{"n_layer": 8, "d_model": 384, "n_head": 3, "n_kv_head": 1, "head_dim": 128, "d_mlp": 512, "vocab_size": 16384, "activation": "swiglu", "norm": "rmsnorm", "norm_place": "pre", "norm_eps": 1e-05, "positions": "rope", "rope_base": 10000.0, "rope_fraction": 1.0, "qk_norm": true, "attn_scale": 0.0884, "bias": "none", "tie_embeddings": false, "parallel_block": false, "extras": ["capped logits"], "init": "normal", "init_std_qkv": 0.022, "init_std_o": 0.00549, "init_std_up": 0.022, "init_std_down": 0.00476, "optimizer": "soap_variant", "lr": 0.00398, "lr_mult_o": 0.86, "beta1": 0.95, "beta2": 0.99, "lr_head": 0.00384, "warmup_steps": 36, "schedule": "wsd", "decay_fraction": 0.875, "decay_shape": "sqrt", "final_lr_fraction": 0.1, "batch_tokens": [65536, 131072, 262144], "seq_len": 256, "doc_mask": false, "train_tokens": 612900000, "steps": 4701, "dataset": "wikipedia_en"}
Each number is 128 + 32 x the weight over its row's rms, rounded and kept within 0 to 255. Layers, rows and columns count from 0. Numbers have three digits each. The size before them is the row's rms in percent of the matrix's.

# layer 3 MLP gate, 512x384, rms 0.155, rows 382-475, columns 336-383
101:097106155092093210094177115163151128183132147124100151167174172123086093117159141132075130084107131092121167134162192137162117160117126176096111
096:069149147191134095176108130139162061101133115158092075057118109146149145137081113065108131148142158110104073147117114120142109199103180116128142
100:126133113110077153080140118170089119119135095144105161131080152089150154155117145071111151134096181139035124110131158217115156178134082081144094
098:101106159135070134089173167111128138109120164122162142146122145127136117143149108179130130107168070114169134102092108097123139083142177138072133
098:122137119141168099122064076131151111132129121075115131133093140098080118120166128126127082122100115149131122116129154101123113131049100089122120
088:156145163119115153107110163081134124169120166165149110115198152081124144125122094086128228166143096121145100102110134167120150074132101126124165
124:119133122182157127119124116132114102125114099129118091135164140137120106140130124117088122130128106163171086158153099137163173150176112123100102
105:099097085127171088151116117093140157109096117172067081111064110112130126124104115104163134094189133133079112122139095162050172152105116158144096
104:208196161168124136180102167108107190120126126136117111139089187163161159156138139149094111133102102081102145158128154123103088181104121113131167
115:125129117100138145159156092111108075185124116067047097111148135095159129097164127126172105102105164094099109144133165162108124096100121133143145
095:123123080160154152103142182067130098125121165141115139154099110149120132112099215165147100130153158117105135133148148122108136146114108089132115
105:097170108153154104138079157121120110158111124124173134165140177094147134126090110106117103140112136079133146079145134103177093139157147093152119
107:145104118136155111140148132140118120108145185090132131122165134141096082140128106148114150161200134117141087110125101192117159085149090086095147
102:094135145186160084115120123112197176133176150075125162149170186129105120110105036142085202124169055141149097169103145125088112136126103167099120
099:105114093109151150102122162111139048070102125140154082171090087083122103159143160120131142156089083153155121131168137101194178136104159138094166
102:146137126076179163137100116171170117143134073140122091128132130106133102093104105162184121150112075143114077096128121069162130145121136085109131
101:083122112145144152120103134126097108148129190074150125128171209142077159105133159085103098124152103136131153102146041119130154106169255142123195
095:124181165117207154142104125178104119080094150143093120104156156131120147139132092169177096124131102160114108172129070166182087099083150092045130
090:120097165147100138141116125170149169120154120135116174185150128064129152186135156166106165107084136156068116106135135146151128112115117148078106
096:097103081122141147112167092181162099075070121116182143169055143140062063155150126052157166168131064119136131169116119142135167095151146190111139
101:105122157184101110151149180116101145145098162079148065079168172143069137111152170165155094081125063138124149180106147129140165124081094169173142
098:150164085180119109148176187123134125146130123161150123160126170070091114172089168129114114132154186094126092169084164213082178071078166094102115
094:076090101128151126076071133184133148108101126166096086172125173144084114139148149111057180155088086127105154161099155093133071132124122180117118
103:120070098085129094087156103144148179110141116120174095095133100101159105144173131103090143125131176064103091176104148089155140149206120154102088
104:112080134160124124086141128174157190184140085152086174152174140134119109151098171163127153073099103099173144132190162214140120114096029156109127
093:086081114123116099109128145094049119144106131138197186079162168169136111110120112103157140120124050118138160130078106067120175124147142142078169
098:097109124166100113146137156172139105056191057157096102150212119169120068101136179078112191097098164109144132119152106109132131148140123106127103
097:084109095147104074161116131088159163107122072129134112147121181084112090107104131127076103131134081141166143180142155095059141162105181129149133
102:111115127150104170138102111159118104062120197134139174128127162078110090179124106077092131110131092132170134132141112162132114114092138112099080
098:165137079145107104167126172157144096139131097130134136103087092106132087162117122100164173118026176170160174131185147115133142102132105111108155
097:110080169134131096147134196159096086153087096106109126166130120116145135103155081093124097110142160121089131094136113090168163100137154138112168
093:092101102117070123092178120150103131170176154133132117114131168165137196093147184187105116154117085089195076134156046109099140074110146148087143
105:110117165164184130173131133179130140125133118114122080120118098109126095107167122185126171177131161089125138113082110117105114116142138141167128
096:073111125126145080142179148153122130113128129187117144092125161126108123142077126159155162143103154154110157190131140107093138189120070175128154
088:223111151103097147145182125124103157147139150133120137153131137177110102095149116055106114045085152113179203161114146146127106110082109081137104
100:081140087124114084178113172183129162093092111098109077211097168129172100129117164151138094122169180096139134114125145175139153127103122161117160
103:101112124141155149169166125108176111073081132154101102136157155103114142085127212143145127068142136162166088116118124115107068209102046164144164
097:118158069152115121104145103139163102186157155085092129145089098117154122087069053189135132130149156095149152207088200087096074081110118123109150
095:104088125114121178139111045124138124096131115101048091149109140122156156111113133089112127140123180141129193148205077116146063139097139031127142
101:116106076129116135097109088189117124146133117092113116091142153069085123167150156091159150114112180065151037074106140135099133147135173049125123
096:136107134145092092138095172162186120179098117143124107176130129077167190116037103142144104137144104163147162137150111169150137114094084090108160
100:108093107210128128099177108114090145116116082143056056090159120120113143163167141084113120158178135159163179154135131107075157108104148162075132
089:182157141141163165085192126131116123133085150088097130139131144095096120167126155062090127121148193112156125081076142155154150112153182127150178
089:097129130143141122157115106168101098157111143132146110136150093121042093123141098069148164148167134150160136169075130086039134110119131141131142
103:167121117114128084038100109064144131119112145121122178159073164095150185128166130046137088109045129088130196141157130114145080161146131074135126
108:115166112145086167141145102150113153116080139118135163138081169067117115164127090095094119094096168069120106095119153118132115085141146116115147
091:126133098173096123075099114088137065120079165190135119154133132085121101137128081147143126132101109098099110129189159160146136100134123177091058
105:152118074187154111120161104145113126134137124153165112097143182132127197139119053128091093151099152170077136153136115144171217124137168108124172
101:154091101170187161124136149147090117105115143148152079125118137114095068120125145122164160126146141127088126078208150126088170145104105132160109
104:134077117147096104175120136092157191140171136156095100143087107127109107105155176080085182111115123126079130181172075163107120159121135117132170
105:122103152127115132106097115086094161117132074074140164104092130076150152128064097124172107127065151111184129135122117085122157082132135072107148
100:125176159135155062180179156151129173130085170160097165146147148129108177102081171147099061077166076149099103164112146078166125134126176073123104
100:159122104076098154095105158173139175088131142177112162141130124090116062235115119167181158151091172135145078127080092123103102157099169077132140
099:091139136130101144072122104155154136189138107116086129137134157119132100119118107133137107145154112115212138099195093147138149114103087111137153
121:114165140134187142078114149116117137109149041149179162105107152140084101156119123124083157082162108123185105112114217143139178070180112124133137
108:114081113147115110095165126138116127139065098134155133158093191132125147138100152112147175169112145137162102175183101142151161071115144092148112
097:073122164088136189096122089091108112166096110131124138113205102129129099077104151171235172115074104152180121143158131113129167102152112132093145
105:113140106178122117092110169075135176094141131099073103114112111096126158116104154123077123136104127067097116190077108180143129160165107149158146
106:133122136073133172084079116120089180093135141123104150089107100158111138093106166066122189159116116129102140164171086095106046138124082208081110
095:139123062066143143179145093056132153152139126115158151087132120098111135111149185134150151124135120073075140180175170045095097116155139134110179
093:182140117104100097133070154134171100075144087152167096117145152116189137102034157156176165089125130109167156129148117103139106111068121146214115
097:113080108185178104129076085166067047120161078078106196143091201133106093108118129104171114183152108158182077121154106101154148106131142115110152
103:137150113151145153131083108112131144153100117134138181114118097084154140124148108172105166099167153141102144179154196138107069164110091118164106
101:146091180092077116100080103138112152140115143158205196124140148134172102137140155121171098136087114097113100121107094072111105124147151155142101
104:123102192120082099155134106137117092105161123151096149163184095116170145126140137126187127123142101178180106129105139117152086090085105111071041
098:139131132139152122129147152154051086166109151175064110110156150145082180124142115117152163132045102139159107101152126121126191168084092166152079
097:170121167150133119127170140113099099168130108142146204107156073168135130163060168116166097070123125056193145107173120155145136184112149134144147
099:096118113143106092135139120079117186149129141110183098152132198174104138068154108035084131130081148087105100142098144138169155125141114165118172
106:150159121149139132136113157031124153144146132068139110101123133198109148165176077065102128149111166133085110148155136122113148166123111153132112
096:132140097132128081147182101216150102120131133131121086112104160072111109155142099085096119143168113060149138144101121171114147146158151084152149
108:108120136133135111104108172174095141200145142093130178138113121154182155123157155137163125144190141137093151114128135122107108145049162092188162
093:096084065134138124112118158153136193164078095124133091172107145123159117120177123146088145097125136086152179113134176117211130146132074107113159
099:137098115161117156115085135105121112174110118129110071074151122060177051123100057125097151081095139159079094146158113153098113185186129119138116
100:127159118198116099130078098116121167126108073129085097162146107172093108102123166129089085070183116106103122120098143138104137113111164083138122
092:123137108146088123083190130114149077143101105125133123123128184139118072132092143074151135099103072146143121162090120159097144113019157176108141
099:087168131104121082136131080182093134121095152153136159181099131206147125175151155141106120117126190158123163129105094122084096154057144145104190
103:097095143194109092124097124094110081097075089132117101099099085152094130155127158051159123153113107151162142142142050175118148129130099142089108
096:108114215134167136176109139126134072094103152153115085119089121173069167158150188162145103132156126125114131147148091121114150099156143074116158
095:174158184100125127160149156135191143165120142088125116128090122106135114137104170140133178148076185116110108155111182106146120148118126123129146
104:145117129145165115078157080190041147159101113086127119098108142109100181171115116134136102165191168121162191155137142063132133151123123120122094
096:174176133109115100128145149164157150126123136140150136161102144102155120162079117116105161098110121208192084121166162165133161105106121078155087
092:091089067120107137098122140098220137157122152099163120164072128160140081113192147185091114132121191094113153123153107105180125130078144083098135
085:129088123128073139147110145121106101081170143134189083114147156096148072151156162132150122140116106180125125072106182166142087142106102080144152
100:114106180123088146149155085143129086104111055140134142158121123138118138139135151124099172137159113156127122121112137075121095162079058158067145
096:082100146104134112112138115124194155078181132147093159155117206133110178118140110153121150171144185156130105109103173123167169158145144125105085
102:118128128134129097190107109116123096148102127179137099158154053182107151106089145091154072107179079095150135118083146129172088124159129063094162
099:091120145145101122116155079156146093103116138117120162137138132129182127104127117140140101150089092142169149196149202144145071151118124147110146
103:159120126165137134145110135079110195144149130108125162080153117115111197091078115146102172117071103139134088129109132093166112154074145139169168
110:199115111109134153141165164128099084060148108197084187172166133060146125099059142158154117143120157128166175174108124100105087115075110171166163
093:133092160200141126153139104164159171041108086079104156110156095133125153130131122185114070085107160116127121161084144155097093117109081168109103
104:152162138148109094134146113111117145097102080196082141201148156123149135148117114135131159088063135109129048053169141166194137104173063147121137
103:117101100068095115150059163138134129132117197165153134118116150107113095119168139146112152093158180088113171166119146119190186133133128112115101
102:114125141135154041146149144168137067130112054128161113120118121106120142111176148112139179127100142142124109166153119087184050132123171126112124
103:158131123145130124130152185174106131165135093118025091090146129138074178133088165121133164154144075140187124135124159100090180108107139114069124
# layer 3 MLP up, 512x384, rms 0.161, rows 382-475, columns 336-383
103:096077145172117094120089142145077132112172154081088169054066163182099131124079087089146108110128140164111118171112096165092156148166115141120134
100:176120114133099057170084105128116151146124147176199107122112117138200143121077136133153138104103131198149119097154144151125182108087167105096104
101:098118120129068148143169116138138101161090168106101186068124135098092153168126146084087156161201170162087082127124100162089164129120152183198139
102:101148142154131174131150074123067170124168117112133140133162138169152120111117147108112074142137185023134124114188216097085102154113093115154138
097:133157131115160148136143077138086151126197170097093095054166148142119148072181134157132117203128131109069133140137114196169159149133137131160146
090:098135126075106062100092143109128128167123145072120106116089118015167133135169093085198160114099180135134116149141158163141118147116145096073154
077:093150129056110099109139095124103074100114117069071115132144115122155119133151116108187148146129130084079148175159132102139091130150124142157182
102:124130110149139172097167128110156104109080123121185121077069090148079176118054166125163094125079125102149073111127050102139108140167170146144135
099:076111149164142068157120100130152142138159114139098132118149104135145139102093090113123111106167095130135120134119099160111119052152126084144100
119:154184124142120135133138089086160158120145134187171165115116176165110122182093133165122128159132163164118094100143125136162124128131077076170085
096:125099120164135139142115126093089113120106104164104119156121189134132194150115131179112060195104184056093101154117158103158121113130192086099151
108:129140179148135114173131152136109120054101118136091122110159099160086130155096148135144077107163125150102080113166159187121129124141178149092122
106:122146147136086124097155107114145073131104109158106160152153102086188160126157137109117056189097123164095112138130087111055094152137163108179136
110:123204065185141071145117133124165160135141149145142103153150125134123110119156133115084087110122123091128160068150132137140145086152088180139110
101:189138157151137059098118130063171138105075151140110220174139119181119108121115148192179164122167193183063175110108075129124090178149110130146150
103:049099109103115140125125132155111113066151142131111114091162097108065172157130084097143173114151110086124136172111124128132082127102158112086119
098:098121079117100121063167130144107129179154143167110136130113144108105067077131123113126081113087085110099120131084154137133178146141100094105138
093:133100120119147175094214102131088121166153086108134140187144132113163169128093073132200176086159109145133116126146141163093133066086117149100143
092:023151115169137080121171177140126103120181099165189165132071188081115136101125140076118177152163113157086200137168132147169130124192083170114201
097:149122099175137136157109173117144168114115108134116114159125143095100095127125096093107152140094161122083116151165173147169212108146070131129101
103:108115091099096093084161089171158072177126113101128124117122074116098200119170164162077130153143111165131117155171085085148104121103092140132119
100:071135133160107115125138153112137114112134165144169156123161112124158134144180105117125113159157143116135130111127174181149150172117102183139100
097:168148135099174156080127117097147157094098161125111129150040163131116119148109125105087183128173107117211111157145153166092138139151107091105138
100:120129163140117140136153103115163078182161153156138136090140097134143103166141097125155165151152160094093105112156136188165124074118157117108188
102:123092174130147131120100140141178153088069163101158127159094169148109120167111152100161034087047177158073147128136110187183132093190111165081103
092:155150166129127137102128112152116156135128186070102133107117118104099178149125100128126116195104159148144155138078147164120124059122194062206123
101:142089125128086151179063159133180109155115133078126130169207117149144165145147155083152083107110155116130137144147113103109138104128102128171079
092:176168065140134139125092162097116144148118094152115127117116070130187154109134116075131157094150116212130165135122126137078116178154111125190135
107:150141056095022203115153147105150141195160075135117136079138179132139143141199107141168175108147092125148127101113132163152147084094164131089144
093:148115100137171112152037057169160066130115156190071068177125167112110129155117138139117137063117144173133133110069135149072172105117107148068093
096:137185152112197151117137062128134132087088069174123154118114074195188152186168187163115086113173113126155143067117141122131135133111150158130110
090:100128107124168155125142167189092169079127141112107125117131096072080086111084122095152096127055156096114123095067158163113111083110105079118132
102:127120139151133108146112137168164178086170133151134109097119093171085153159134156083033171137151114094109173145147111090134144103190096121113106
098:127150138109127114070126125087103171120118106127134123155098120120087134071107105139111133162100102114195161054115157131123093050132074124117048
097:122117158134060076107088139106146087146126167165144135140166073079130127143151161162142096151136171107114108125141149170133118145106113133117133
099:181148078153160096116110124053072150158152132141153112140090123083158114092114188116101103120109105121141153087073106099087110091092146131195168
100:163122196141180104132075097142140103146103115137203121161120117166073121142173074158123121161113195132138145146154130095122133120089151133149119
098:203071134141153112117078154089110075108086073095111144072171092097120150101143134156137161124141137199155130092137088138137167141095106113093166
099:141149169134140126089156157192084124222099180133108108180083120076141097121118086132156126110162150114154133121100092110153144148098173130120129
100:121166178158166144123195162110143138139108125075138155130120116154124150137070158107140110095165026176122158143141112166129095117127132169169149
097:148108093149175125101074147128168168139096181107181057211111124146147087139121137101150082144096122087110160082113109087155120135118081067141082
105:140153132110098152105119107092098129112135098180149085084129083102106075091087107119047117107129111179077131081138116155144171119114095135113154
092:117162088151168142140105176104164072066086114129154077130137094126169131177122124150169052170092153138112092139124126140127102161083123185115122
090:129131144176154067201082119142174134141126176121175172102161181125134151150050108210109154122156153080118091109084140125124149102099144102154156
091:181080064193192090186173172142111118166131084076122095108134152125162108078146149148095155114162109064103164169137152113072113170152134143148110
096:174128120141162138099144170148215165136129136151154162130081149116133135110145126129108124129069131106146127103067125138159151177074141174126125
095:088109096085163158090080138114096144106153092132125072111135123140078161155126088095179141122152119095152092169126186136212135109161158190183137
101:164114111107174107192132132134094109109103140132135174157120131116130145136142108098071085125132023125107142127111191123124166112088131082158112
106:085202102149098140133161154125084151133075080110118100106148108132100117140099200113129150068140132117114147059117075164115080091086136126172185
104:142097093166101110090127124073131200155128074130098214131140121162121131188130102070130149101096093151140125068117100122109206132124142114119114
103:164123130110131175145156139104143145105099091142113076142189156088200123085056112191167109129121180115158123180104143131092096176103146131161126
100:127132145116121166091098115087142074158148156090166112095129136106132106094156088118091178137172161097083096102186109140132138131133132107124122
101:155172120167109173119115147145162116097128173138152108138132105157200096094145123164114138126170177119185106139121156148181171127165153195153098
102:109103126157124123070090109161135139087153120102158101185123149135137133110099090077092112142101161089140159099099099130079045144122129184173147
115:149125105125151092165125131117162153102116166134153172154122132133149140089130122176091126114093173095078126132112116195104106122136103140100125
104:110078085107080129180124113134130096104112077119196095156113097157134143165130132107128193137066123148126082113151138128159100107108105117142139
100:126061124142094114133123138169096105127153080144116098096127124149085164157102113086125119091156164133110129108143125175165098108155071118128113
095:098078086140136113152146076122149098111104178159138171130152115112112126095115128118116124103173091100122139082073116144096185145142107112184136
109:143084060154121129140095121128149168160146102133160113128088134166119060106140086155132161113124173080149185120123122135159153103129122167121113
101:072088143049157125125116095102107150101159145131121169125103174145083089185119105166183137104130155164134147157100089090196121171117079150173126
101:072075162070152072103136139148170160108160101157128139083108147146098134129089131116072102116170131154149119130136124135175125117110136124037112
091:147116165124148104118157058138123131167109107139180144153133168152078099092053079169147122141124129103113146155030105146141080109149155112133172
106:120120126147112090078172083104092100147115091098155168123132084131179178113110167210163134134095171090164152140133200144085096132115163158118131
099:091165170151151163177128040147113103108098122209153102125158125148083120187110122080175150131102129054106172165106172140081120062146134140159139
106:137111128139112136150088099142115133138123138081202107089115115188094095165105105175093091124112151126115129140220129211139163152133131126169165
096:116119161106137080143125145158151145155168182043184113133179146091100114134134099151083153132135125195134082113076110134181147113111160075132167
102:063186102082103148104138101171133093080132147116140063136143161188137075149168079133083125097148115160147181149079063160076118122127126182152103
101:137161082101082142143163147128066174149160163199189057130156097132099114187089122088215157112104091138123090189149159130107122135141145135126112
099:120072130110075108132188163114111149128065142143149095136057113131148138124155114132199094166147178140041128220142131156156118155103132110140065
102:140182136121123094184089181098166067114140108117139116175152101160154138112158137121100097157135120177143078141131119094091162157153151112068118
098:121119082146073181145116162108058148133108119118167107121124113143121116133159175144115182149160075096141121104128134117131130165090126168135122
094:180099123074129095094118167140121123142089092123178103112105107092140111109145145168145136136170164076094129092084159109102152105139172127099124
099:149162161151135159158180114141108137128092127119155153190157121113076119096149153176149140135066116165113094102132153088148102057141100125105128
103:126147175088119184111125171079159165148163151162182080100135114136127093135123188205090103100168146135126086137159147126102101141172156084045113
095:156059104145166116127163182115101065149164127128133175095101092146114123119064165143094144117127117100130104140143087133097147161129201124168169
101:123141144162092080172148123108138142160157103103094080104141144103113100099081136069137102079126093131147107162136143073156102114082149153080039
110:103106127139104181127123137114101149074119135231106088130161162056141104129106106128134122147089090182096128143076150150155061106087158118103136
100:124112036137114137118141132153143164104146088131113133118123185140089075146143099102120131139103144148158172118144148107022127131090040175090134
093:089099109115120096126134149106094114122111120167115138157177104192120131133142087181104096135134113180134172189118134114135155103184120122093107
110:177123126116074114151112157125171121042121062148141187118203154178147103196148150126141084114087149127113112138127042108122154168106150132116154
099:148107109120129078163182120145133169110159111163150077070133156147114112152145198142152165164123125127079070144179108143107108149091061110148144
096:087098150176151171099156131128139099155148154109068164110143081109072169200106213151156127145140132177105082138127140101137199137125159131129104
093:145077072126175117122133084187101133032119143129109159093096131112110185151150072167102126119170081139092202135114178159160097133115113129111142
102:170170122100121110133156117173125150094147093139145194129105144076126149094132118117128148131056127168067117141234131107145154125069128095162143
101:077134125125170099167167117118119161099120141171117113124096127073088087211138129097082119089131108159092168152088174153086142059072142127181154
097:123108164134141109144128129080129109023139138128152149101147179076149129096154123149171168088185143161123123119149124147125122100173130164179162
103:148147152140140159111102071075100108121130162109219138158139110156152087109121136160146143049128093122136126108114150137132098133095093146109098
099:150150150129182166115087099177151177172154122133134132090145089094131117080094117189137147118158120083128127152151176164171092137105158145146150
107:044090058125103136073104175160137146125132111106092143108115204153182115111163084140161105144161169132166113144206125082130142086113143119119135
098:106140188201118136096105103137140180144140129063130072157082168123136099116129155040181099148139109091128081051135106161149196133107100159184113
099:096097105137140107082152093130026084155181136089175107128178137134131135131133160171141072105174162168191152132093109174130133139099171124092125
093:138147110113110083100180129148120110146161054068166108166138140118097133148075100120109124146135160135146090086147123134138122115076096124183143
095:166172126131153101102130101136075099123110104156183130120076134134146188158130031133164076108099200177095127154150139110149116141160178116138109
105:116150142082175097149135105141080103144120100137116114101143115174102100183088129093184118048204118107162142121108132056111176082127104101108129
# layer 3 MLP down (transposed), 512x384, rms 0.154, rows 382-475, columns 336-383
101:083136108093076141151098162122071218122110091113123062119067145138105165188172120102128144118146137162101132085097115164086177120141114152121181
100:126103143086193117120118101218119139152112148104113174092158112160152118173144124086131116141144132116142105152112105142131155113162146100068189
100:133104092173143150139109150106139085095128092169119086108172066160148115142140152196124137160135164110096112132159126104066155074156115180135134
099:154147142121111158127095142143093139167059135050125133115148142107129119105075105168136151152147135078082131124128124096126141053104195130085143
101:086105132114075122147154084116180132073128202157162146148165119092181120158095118142138123136126096173138035108202081160171157140162120162137111
096:165182160108074156149147140135106132071178228140086188133099185107081159137089108157126120122105141146123132167142161172096124079091087117107108
107:117112112209134141118134164155128108149123136107152140160161158159112118103143138121074081098099120154164119120138125202135195145163120087126102
105:114126165115113151111051187156174106112121122175163133133148068136150138100172140178143137190130126095147124105078127123155084097161144134086078
099:109061082134187128095147134107153101098146147188148062090149136142122131079103168120111132171099101159100111126084156179129151066194098146142135
116:161139096067133099172116138123158105127165116121162128136129100142113120115134128120131176063128145096134121161168138135142067138164123127156109
101:117079177082096094145132138129168053144128107128143160122130168108109111122189120152127122177120149108116076143152138122133111107146179107126218
102:109090142201115108080092111219165125125081117104101153132104136108117138143141187148139091160146143125117155094099094168151114137095164047148141
100:174122165178128109091133093112108130078139099142090172146039136089113109096168089141133120110166159038107199082183162123091101134065184202159154
105:141140118168168123125180108103153168116137116135117128095143069104136121129088124091136123139165134086186162090152160101149176120083114173173099
097:067145171134141040080157118171103103134085123099180140130100132148067102150170138146104097095112128145101068102117151123126107130135128154150121
102:135166145194097123152174136138053142138169073099146088203108169189190157093050148130100140209157153130102128191085117154103157072135134163195110
101:067117137121135141130122104087104182195131130123087159082102107079098105168112177157106120063167064096102088113072077110125141148133124109140113
093:175144135140077145168159112132154109145118137146106157104121123146145142084134087158109050166121053126138116044068128117150168141119149147167124
103:090139068181177106128174163158078129176157134089136119108130114171118099093111107155135123165138102084083146138137156070153162113140065158121055
096:093172136059115070121118135139159072092106103087150150160159105137185097103137121126044180140141132139166117191153144134146164118118128148121060
103:085153124126105104140130133107202176137096109115124197136145120180130175142184145113053156113167083123100117108185066135094080158125140169138139
099:107155122101067110117173120109101113136166170123154117097115126120195111116113145118098150140100171147147139128185107105152133108145108133122132
096:107142131092123157158124173121139108170097116139106123098167061151159099168136153159112158131112126131127104191124165145107149095182115136115127
092:225137151076140054098184068157130133096128140129116102167122141104197169117178134128081137124123125106169123089105122151138107142042162139139131
098:124149125146169139145117112091186097129110153086111119138097133165106106136063078114172119117122073156156165053147116146117094160126150112125122
092:123089132187055136127129138096134097141159151191087197134108132124138123158127093085110162057065162160120119116090095141095142082085097177116124
101:112123149078086140109102103161084161113116110097129156122110142118114163136164131163131169145083066125146175152167119160096132128136186125102135
098:125130124156129164106131129072109122107119133115110168140138140159116129129124121115089157137138070091122192155118147046101172111163137148151102
104:110130174127125162123119176129144162131086169130144172109163092142128112163138054137182136043141050134115140115129152097153130125140070096093142
102:146085174133150101160124090190151078145144155094173168149166121095109178122158110115126088117111102180131126106107131083083169162094107110091111
098:132080139159078105073114107148138105119131093119132123108051108146139129088157107126135154126170087138153104076120091109113172104143118089136174
093:106137204093138138100171109107140104132130145147124116120147161165141126124168152178165143141133190108113108177153137089156122162157166144130158
101:140127067104065092129182092165191141131141143108175053115190155163068117106161116174128126131129078143142066151105126119123143097075132110142114
104:165074046123165103127147128129118114116115174176114144095181095125099200101157095145154130085116141162044134115132075142134092188088152131134101
095:187139134106123091095200075098141119106191126119149130147177093135157106133099154124094112093132206104119122150141103140114166123124129174143142
103:064161111162178078151100130108106115146123130158159183211126124172070126075099174123123111134167184131178142135164160147094140133139154099133176
106:157117190133115092104160093188103127139157107210147126171076129126111129165129150167165171119085099176079169138116111146125135155137148093091089
101:167097169179121111148093109120106088172092091127114140115110124095171136159132144146168130112121147117128161100191137133129140145119062132116170
100:166132133141191145119120106109205160066109111138138150183158118128067153090115129106125140123087108107122124113164107115114147123153121095087110
100:128168173172132141139150102095091062133113113153123135107138126114173152136139127119143117106167098124146152092135161100159108168082148121144140
100:172108101141124131115136050065105220168094164198159128193167158128181091133128132091093113128132121141132148064130201082093176140137137105162068
103:113136097151150110093155144108121167167096130140185113070075166115111120162161154063084178125111151126124127084137086109081085140194120097114088
092:146109090150089112102124090114104132117165128122135125154177150098176135118107072130094091136108119121161079098103123117100117102118092098174141
094:145079170143119136143141060139144154112108142157127157136159160165151170078152086123080105159087067191150125085106113129090123076089107137109125
098:091120139170073140134115147190126115120123124122163050144073087111154114173133157147107113096142147139166160114153107188119072131176126140172107
106:155122100123127141091137128110165150140079135142099142115134121114165149154164142158159171103176119138158138136112172127152167092148110111115067
098:149162106115086128061162049175096126126158142153147101135129145138116160106129157091096110178121118166121137153096102123127128136141122150124163
100:055135157168117112141154151143111132106112162099122121112124089138122137115101132121103129132127148124102173159122129101100140157170126168158152
099:114178126173203168157125150147136072157062145139101139154132082178083165123175161168135138141153172160097127127063119125193098080171117089150121
100:118151103153155073099130171137112118114086119134143158165105134110116108132109086161132129149100152082123186109117085131168056049096143138079123
107:122113048061110158122126110113076146124120087124112147114151130088133163149130154137133122154112155141156136087144174129179186149088126113153108
098:140137134192114110171088094099148175147100147148160149153094156161158102105117126122124122128151166079125056142107090166143083126121099170158077
096:133109147138139095112174122133106120159177137125105089051146124090143093161108160161129091158151095152131169152159149118150133103128116149154061
096:123121137118076163139130165154077161200175087096036156141174154164192117152158088073138116134153134103117161195168159149143096116145123117142135
105:129123126130120187135088112109118096116082150099160126086115142096146164127144081138161066148122134118127174068121130077192101092143086111180165
099:159102118083094146153145126139177124174080129146083162163152156110145133127133135128159089169121109149097137155141067062150069134112121156143098
101:131126123110062108167082191102103167067110134095105141126146138163102149114130113101152130128179076138176139094144127121168139172132157126088080
101:101122125139089179133107082103138056127127115174157108185112172155107109150125136101173143123117140145143179120208134087122151102076130131092133
108:139133114124153102149127114103106093169115141121122132098095127161080117178141148191096089072135165153155107116059153152168161141155155113092073
105:126154055134155183116122100115101128116071147066180042143125120137115105092114159124115135160108135136117126136150111077117099116108149093106197
100:154121102148116144083158112110110098100153117176109140091197165130206132127126160168126191093180148100103119115132140119155154126094147173103145
100:145186138073108130160146096152115148134099177170092127117108061125082131113156118163145142128126124123142150184131154111147132138126128156125112
108:116135080130116134149183138167080110157098109123156160148130142108116116155090144174155121125048102145109115162193102119112098077169059117093106
099:065105125134158129142068154189110161111053098133092148125077077113081155109120099164164146118145118075159151112037103097108047104062125089091169
098:173131123108163115139177155104115121103129124131149088110154144110127162139151166153166172084045139080084140100104116182152126177134129109147193
095:173092121116157107186113154161091097096145131082151129146123156100116144125151181127109099115167074106157131103128100149068108145085159074088125
100:122139118114121131093164142174131141119127143128140106134163196085100090102107145106122113108090140137099132130106083146107069151143110156142136
106:130105125098108147039141130119177132094142106193123108175127117133049122190190147039079126190111117158110128068144118121141068134132105102187159
103:128082183104125075132118106130099158107123160142174134132093080153132131119163097143137123197173139112085165118109141152148149182051104158135082
103:141127127107130091062161160108147118102163083105144111154139110126145131171136102142084141116087124161077113125134100143102113122100129149155129
103:150111146133157132090119123123146131156179132138134115113120115190089149095148122130121161091129114137115184181116105114196102073148171119069126
096:115147107071153175074160123159145160124156131159111160079146106105156150158139138133134140123079142155066104132137120150088140175132145155069167
100:142098155182127167118157085126117103100089114168182122090118169134157131127118179069162127164138116155146165147163150128132136141143133104150132
104:103151134167125075106138061170129097125077125115155093132101185198077112133158111090131143113188100083156114123133124114148131134155149122111105
100:182102172143062161109112111127124143135133096137113156195106186160165131165163096028119136141116071177150094162148092149103150137095156104116107
105:100103155109145083152159134151139148168173124122117182143226050072140117157108118173162192119142152131162180143148073168110118127159143137164122
106:165136103183159115074128176158080090172135080163156164124156135113142124092093134056102087170131126181146073190119088211088136091122117179154099
100:072130150079130187115157145172143136113114114185137167092111162126036105152141111064113081107126087146095112114160025156145089094116165082073124
102:133093092180116137170134213148173133164135152157196091124152082087095120138175161167135122128139133184156165090110119109156114159143133078112138
100:110114118141090120111149162104112116152128137116112119120167148096072067126116142113090116145124117192172140140070105163160190164114140215098113
101:127119087146153064158117103124097203143136121163099072116126165167148149119143122102118116109118115157109114175133103101183153129133145169131171
099:157187106168191155111063165136055118150097126134102182154115202150099163099077043097137110152151146097117095101139144182115145144092139134120074
094:077123113097099140086110111123182099167136097148146137149148093106114153128148132100142144154130136157181151186090081174115104134119100114084111
104:076121127072124164102101062139173051155143107143105126161105165194112115121163092082135049093169087078116127163139164131116120141153181147151151
095:084194133099146152093200069120149140186096085141142146166080139157211118154080147156104145127131095084138127145126087117101136149141089127161091
103:170106081102182197120092136158118107064141109154074122107132135112183111147126154092151136092117097137154104132150086135142194078112130101132118
100:140189147123128078116083070138153122098117160113172095185115124134137180162152181176130108066133197141131120094104159123092104090067127112090098
103:085141097096136101222135127136097126172136222118140142103147142142092188083174131094096122167125118117137124166099176119146162110038086107120123
103:101162111166069114128116130060079087121112074181128172119134077070116077198087123209073126152063176153140099137134099119145103161105130125130164
097:161163106101119141126177119143097109154119072180089130138133133093169055120069174124081122141155153097119077115115183137132127168108177101145147
099:152090102138160153161154161098077108049080117073097101162146150139140100061138144114139032108090170155131126057097101149094138133129128145136117
105:138126132162126137057153132127159094113087091120126143185095155120141124117117065133129155156099089167181114119088163111089124126094113091177084
102:139151127171169078107183107116208172152142156108114164099139133158178074182121108161115130115190079122143141162133132178114076088143119150097133
101:075144134163120150066142128106130092165184159139172094118127165124169165125113145074116125106078124104179131166160157142127140123131133056076149